Weights of a small GPT-style language model, trained from scratch on English Wikipedia: 2 heads of 128, 153M tokens.
Each number is 200 + 20 x the weight over its row's rms, rounded and kept within 0 to 999. Layers, rows and columns count from 0. The size before them is the row's rms in percent of the matrix's.

# layer 2 MLP up, 1024x256, rms 0.187, rows 483-508, columns 192-255
106,170,184,195,151,185,176,223,219,199,211,250,173,182,205,211,210,188,187,246,206,186,193,181,205,196,226,162,185,193,177,190,204,164,213,212,178,190,246,205,217,162,226,201,190,190,225,201,200,203,211,183,170,204,228,204,190,179,154,210,203,162,190,178,208
088,213,166,207,238,204,196,199,191,187,203,212,193,132,196,180,183,185,186,208,196,190,207,200,219,199,180,194,139,207,173,215,169,192,214,205,222,209,204,214,189,181,202,171,189,187,200,233,211,184,212,172,187,173,210,210,178,217,223,212,202,229,163,160,200
098,169,207,173,188,205,202,198,222,205,223,216,206,170,192,220,196,189,215,213,176,212,222,214,190,192,200,205,203,190,171,221,186,190,180,233,204,220,197,212,203,197,219,201,243,204,227,200,198,214,221,203,221,175,209,240,202,202,162,216,217,234,171,187,237
096,224,177,198,137,220,170,214,212,192,183,191,219,198,228,214,220,168,217,196,225,218,237,203,193,174,190,186,180,197,238,222,210,177,193,188,179,212,194,217,230,178,182,183,214,184,199,190,216,205,237,171,213,211,193,243,223,191,193,226,196,220,212,209,218
103,174,192,215,194,212,191,212,201,219,219,217,154,215,192,163,185,200,214,200,235,225,183,226,205,204,207,211,204,234,197,202,212,180,198,190,195,257,214,220,197,169,207,211,219,217,158,191,166,161,194,148,223,228,177,189,172,198,151,192,186,217,192,234,192
091,199,213,214,230,193,216,214,182,175,170,220,236,213,171,176,177,206,206,203,236,191,203,208,206,229,170,179,181,189,209,236,212,191,202,226,218,188,192,206,180,179,240,169,204,200,185,186,185,172,220,191,211,201,233,231,201,205,218,172,177,182,183,191,172
102,178,206,251,201,156,185,188,208,236,216,209,176,212,219,205,199,202,171,212,207,195,203,191,199,175,186,228,181,212,201,203,215,221,231,230,214,160,224,205,198,197,238,206,235,179,204,173,182,212,188,224,217,210,192,187,224,193,213,202,205,221,222,183,189
101,210,183,184,206,194,192,232,207,203,223,207,181,201,209,202,215,214,169,203,144,199,217,206,166,202,195,167,190,208,196,190,178,218,189,235,213,240,227,220,175,184,208,214,180,168,223,193,194,213,198,172,174,201,180,221,189,197,239,245,204,179,189,205,202
108,190,194,195,220,208,198,207,189,213,203,228,172,171,182,191,212,202,189,203,206,172,239,210,193,206,214,191,201,230,202,197,192,220,181,223,228,208,195,200,205,249,211,221,239,258,194,203,208,194,176,158,222,191,190,211,194,183,236,203,228,204,202,238,222
093,195,195,184,228,247,211,183,192,190,175,189,216,222,176,199,208,206,222,172,193,210,217,167,186,203,196,192,174,209,202,212,165,203,184,211,220,204,208,201,216,192,174,162,193,182,205,180,181,186,236,216,219,175,194,178,191,192,185,233,198,190,182,183,173
102,183,172,232,178,202,188,156,217,216,204,211,219,191,200,178,213,180,194,191,186,171,213,174,202,225,217,179,190,198,191,218,172,233,200,237,186,211,221,204,162,203,220,219,190,211,187,209,210,237,207,218,197,227,226,201,195,219,201,183,216,172,202,203,202
095,215,169,193,250,232,209,210,207,219,209,217,227,167,176,196,191,194,230,196,221,203,232,201,211,208,211,213,208,194,214,228,187,200,210,208,188,194,216,226,179,205,200,169,172,201,178,179,187,197,216,216,214,220,185,221,233,188,268,188,180,179,196,219,187
098,204,217,211,167,213,201,174,212,189,210,195,179,173,173,220,207,200,204,198,193,214,191,188,172,202,227,170,167,216,178,197,213,220,218,208,186,225,184,223,210,192,211,220,183,216,202,195,209,217,164,183,204,197,191,179,177,223,213,209,210,178,193,215,205
107,200,193,232,191,225,185,199,205,173,250,199,184,193,188,163,187,190,194,208,195,216,215,219,214,226,166,201,191,196,201,239,226,189,166,147,206,202,252,218,194,159,196,193,195,202,203,186,185,194,202,194,200,193,190,196,176,184,190,216,223,160,182,203,196
099,239,242,198,229,178,192,204,191,225,151,180,212,176,200,252,205,194,195,187,225,213,227,177,199,200,181,203,171,233,204,202,197,199,210,240,259,206,159,190,193,178,235,153,178,203,191,192,188,196,200,209,189,209,196,200,225,180,156,216,212,233,213,189,223
101,180,187,191,208,255,206,167,206,202,223,186,203,181,209,178,218,211,183,155,185,219,217,167,239,202,222,159,202,196,168,216,212,196,189,232,186,230,205,226,218,186,204,177,185,165,175,185,182,178,207,201,196,218,214,177,198,202,166,196,242,196,194,217,205
093,207,172,213,224,207,224,176,243,188,201,204,170,208,216,223,188,238,189,222,237,192,192,212,217,204,192,239,186,201,154,190,197,186,212,247,201,200,219,187,184,189,203,165,184,188,155,196,188,201,206,216,221,178,214,200,199,206,225,183,186,242,189,225,214
106,208,163,212,195,180,183,217,235,199,203,207,215,204,181,214,232,195,209,235,207,161,204,204,223,178,196,206,228,180,215,157,205,248,162,212,220,200,228,227,147,206,206,196,191,221,217,241,197,202,192,186,231,217,215,240,197,147,220,224,203,188,211,186,218
095,206,198,224,214,205,191,229,210,193,168,195,215,179,242,181,198,227,193,228,215,203,189,197,201,219,149,204,198,211,172,186,185,192,163,191,191,190,222,166,184,225,182,194,237,199,194,184,195,206,178,208,199,216,197,222,184,213,203,196,234,195,183,212,187
097,228,257,194,203,199,247,212,207,174,196,198,222,194,217,206,245,178,223,189,206,196,209,192,203,213,208,183,195,240,181,201,199,176,205,221,182,191,172,200,222,200,193,193,231,226,174,190,183,197,191,191,197,234,244,213,207,209,220,190,190,205,223,210,208
083,162,209,239,192,184,181,210,221,183,195,214,215,226,164,207,180,194,221,211,177,182,191,245,164,203,207,200,190,195,184,186,221,216,181,175,192,186,169,162,184,182,217,220,217,204,184,194,211,249,196,224,213,227,216,221,197,221,186,217,190,228,194,210,212
088,191,214,264,245,207,193,185,213,225,224,171,204,195,218,189,211,190,216,203,200,214,234,170,214,210,209,193,178,210,157,216,186,194,171,168,187,196,237,204,201,236,165,195,216,195,199,215,232,230,204,191,152,156,187,170,202,194,235,213,214,247,181,200,183
095,215,161,183,186,179,176,206,192,250,188,223,188,183,190,197,165,217,191,208,211,188,201,188,216,201,242,235,181,229,216,143,236,202,215,227,213,233,211,188,210,181,231,194,205,201,234,200,186,225,175,175,215,174,200,199,196,191,191,213,219,235,179,155,226
104,192,210,191,223,217,200,203,191,180,191,226,212,226,181,226,209,202,165,226,181,211,205,198,167,215,165,183,216,168,209,237,192,186,207,213,191,171,191,184,196,191,196,186,208,180,229,189,195,165,209,198,202,189,221,193,194,224,201,171,195,207,216,202,216
100,202,198,207,219,183,247,208,216,210,202,215,211,166,181,228,226,172,213,187,215,217,155,219,235,229,164,196,196,179,184,240,192,208,185,204,211,206,232,169,218,203,208,194,198,217,174,203,193,203,224,219,184,161,216,203,207,223,193,171,194,210,209,217,212
089,199,196,188,221,192,212,217,202,214,155,202,202,187,171,214,196,173,211,216,239,149,207,233,217,258,212,219,211,179,212,208,191,138,203,182,221,208,169,225,188,212,202,203,197,172,206,199,194,196,178,154,203,193,207,198,197,179,229,206,202,180,208,203,191
# layer 2 MLP down (transposed), 1024x256, rms 0.0445, rows 483-507, columns 192-255
106,180,207,183,223,194,178,222,211,185,234,209,173,180,202,178,203,194,210,213,207,187,227,195,207,177,175,211,220,191,200,171,196,181,207,231,222,205,218,218,217,188,200,182,186,230,209,191,206,232,203,184,202,225,201,188,170,220,224,219,172,194,215,202,172
087,190,210,193,179,187,227,237,224,186,182,225,255,191,165,184,250,185,209,204,239,192,221,229,190,203,197,199,204,185,196,214,211,202,224,211,200,212,226,201,230,209,168,169,191,251,195,178,202,188,175,217,201,183,213,164,198,184,212,137,205,210,170,166,174
097,216,237,212,218,207,228,187,178,203,208,206,162,200,228,181,203,191,228,189,199,184,230,213,233,203,212,173,179,202,213,165,242,159,245,180,193,159,187,212,242,206,185,214,186,165,161,170,183,221,196,194,179,207,204,189,188,174,176,172,180,198,184,200,197
094,211,198,228,195,163,210,194,184,187,228,219,209,210,225,230,174,161,188,172,202,192,239,206,230,181,199,186,209,203,170,186,244,160,217,186,196,201,199,192,210,199,173,189,220,224,239,199,204,178,192,233,224,200,165,208,237,184,196,228,227,222,194,188,195
110,195,189,187,194,206,217,220,226,208,197,214,198,205,167,224,212,169,224,201,194,214,199,177,171,210,213,187,149,201,177,247,207,151,194,202,214,237,189,190,204,176,187,213,188,202,179,219,210,240,188,164,207,205,209,207,181,204,232,182,195,196,195,164,179
101,183,236,198,196,173,243,218,199,214,195,227,207,223,173,218,204,218,212,242,195,198,197,209,189,183,207,226,186,190,193,243,229,198,233,218,221,209,178,199,216,228,199,186,193,206,213,205,193,211,222,213,202,188,191,200,170,198,232,182,174,198,231,217,198
095,206,216,203,185,203,177,208,192,250,190,160,207,193,221,214,193,205,176,188,159,166,221,225,179,189,197,187,202,166,222,185,231,191,214,208,217,207,191,175,232,201,188,196,149,204,208,216,225,205,201,225,201,199,188,201,175,225,204,189,200,176,198,203,233
099,200,212,176,217,196,207,217,179,157,194,220,182,209,188,196,224,233,189,203,194,203,210,194,220,200,202,177,198,191,207,166,231,155,207,219,184,193,200,212,234,188,196,205,127,184,224,180,231,201,186,203,197,199,218,214,185,210,202,205,215,162,198,199,218
100,233,159,154,204,194,192,190,223,214,228,194,186,218,230,187,204,202,166,191,214,198,177,199,211,204,168,197,225,202,181,200,210,247,177,218,188,204,186,198,211,232,200,212,162,177,196,204,215,182,197,198,175,186,195,200,211,179,192,170,196,224,160,195,170
103,198,219,205,208,198,197,214,213,185,184,181,199,177,197,195,208,213,178,189,183,190,220,232,178,225,206,214,205,207,187,221,185,194,188,241,164,210,181,185,204,194,199,237,179,210,180,171,192,213,216,177,212,224,241,188,217,227,209,228,202,150,175,191,179
093,202,191,199,210,198,206,231,160,221,199,192,212,210,174,198,204,169,231,204,222,212,228,193,181,166,188,189,195,212,186,204,182,203,204,174,185,203,184,196,165,192,173,184,247,189,231,222,193,207,220,210,188,198,203,216,208,158,175,182,204,213,204,163,197
099,187,179,216,212,222,194,220,203,199,207,213,259,189,172,200,189,201,199,169,191,228,230,197,178,222,203,185,208,211,233,217,181,226,223,178,136,193,202,198,194,167,172,177,185,184,205,189,170,188,213,249,201,198,218,222,177,209,186,189,222,236,196,218,226
094,212,173,222,213,181,205,210,236,202,214,188,201,237,188,223,176,217,180,187,200,186,222,191,216,178,196,184,182,227,217,185,203,162,191,190,198,170,221,176,170,218,221,218,228,199,207,172,228,225,196,179,220,198,225,215,207,189,196,198,194,148,200,214,222
113,216,211,209,193,220,218,214,227,211,192,212,200,219,211,211,184,182,200,212,202,202,215,215,174,164,176,160,206,220,202,228,210,178,183,197,168,154,232,200,247,197,190,202,199,213,218,183,200,219,221,187,228,194,239,194,188,221,186,249,224,167,226,221,184
098,195,243,228,216,176,170,191,191,214,165,205,188,219,207,206,197,175,185,206,191,197,184,214,191,163,187,194,217,237,182,177,233,168,213,193,195,179,188,159,219,190,218,197,172,181,204,239,203,201,220,189,234,202,212,186,179,212,203,191,207,208,204,235,186
096,211,214,198,193,183,218,197,210,190,182,196,237,174,208,194,205,193,215,219,197,221,189,167,238,217,193,184,228,213,188,177,203,172,233,224,199,181,183,206,221,187,202,175,184,182,185,183,197,203,176,242,189,226,248,232,195,160,200,185,212,185,193,216,191
093,213,213,210,198,197,202,189,187,170,179,198,182,172,184,188,205,193,187,159,221,175,180,205,189,217,240,204,220,180,221,201,195,224,204,221,194,208,230,211,227,197,207,182,193,197,204,206,217,182,168,181,194,192,207,157,220,188,155,207,169,224,200,188,222
116,170,181,195,206,198,204,185,195,231,185,205,216,213,200,191,213,165,225,195,194,184,212,197,200,202,212,221,269,176,204,198,168,196,204,193,187,197,195,212,165,253,194,168,205,204,213,237,175,216,228,184,227,215,176,206,207,175,223,196,209,187,176,163,223
093,216,207,195,207,226,205,195,228,204,229,169,232,216,210,197,221,194,197,187,207,201,185,203,179,210,218,189,195,214,206,191,182,204,216,198,200,180,218,182,179,194,204,187,213,193,219,196,226,185,198,216,206,200,168,168,204,211,165,225,218,186,184,196,203
105,201,199,200,199,208,220,228,202,213,198,215,212,204,219,217,206,210,199,211,178,175,172,238,154,185,200,213,179,219,216,208,191,175,226,236,253,171,219,202,203,166,213,217,224,212,221,227,178,206,201,200,201,209,225,207,154,186,187,200,196,209,202,184,200
085,201,254,166,203,213,234,152,246,210,207,192,229,189,199,181,207,167,177,237,176,203,247,208,230,199,155,167,201,191,173,224,222,189,186,198,206,207,183,222,209,190,189,192,182,182,210,224,176,219,212,217,222,215,206,235,218,191,229,223,195,165,168,195,230
083,198,177,212,190,219,228,209,172,245,214,208,233,186,215,179,210,210,228,175,212,201,199,214,179,167,227,211,227,199,216,218,208,223,207,194,189,201,220,212,232,208,180,216,236,212,185,190,205,207,208,205,204,188,209,215,192,198,220,258,175,182,195,246,203
098,159,196,185,174,195,242,176,213,182,168,221,219,198,214,234,205,267,192,166,200,179,193,222,194,188,211,196,212,212,214,187,195,217,185,176,205,178,171,234,251,213,220,208,177,173,228,209,205,215,178,218,175,195,213,198,184,190,155,243,209,179,227,225,234
107,165,197,165,213,193,190,155,215,209,209,182,185,184,184,190,208,199,190,207,232,186,229,218,190,170,216,211,191,205,193,195,209,214,188,195,216,198,205,189,173,197,208,189,183,211,238,226,204,252,227,214,225,201,238,185,180,217,206,207,181,179,230,188,160
108,208,240,166,217,254,236,183,221,243,245,194,208,225,191,211,210,208,193,183,201,203,206,224,192,195,190,209,230,183,217,205,196,248,224,216,219,204,215,252,181,176,193,207,168,187,218,209,214,199,187,192,183,189,210,251,191,171,198,188,175,156,196,232,196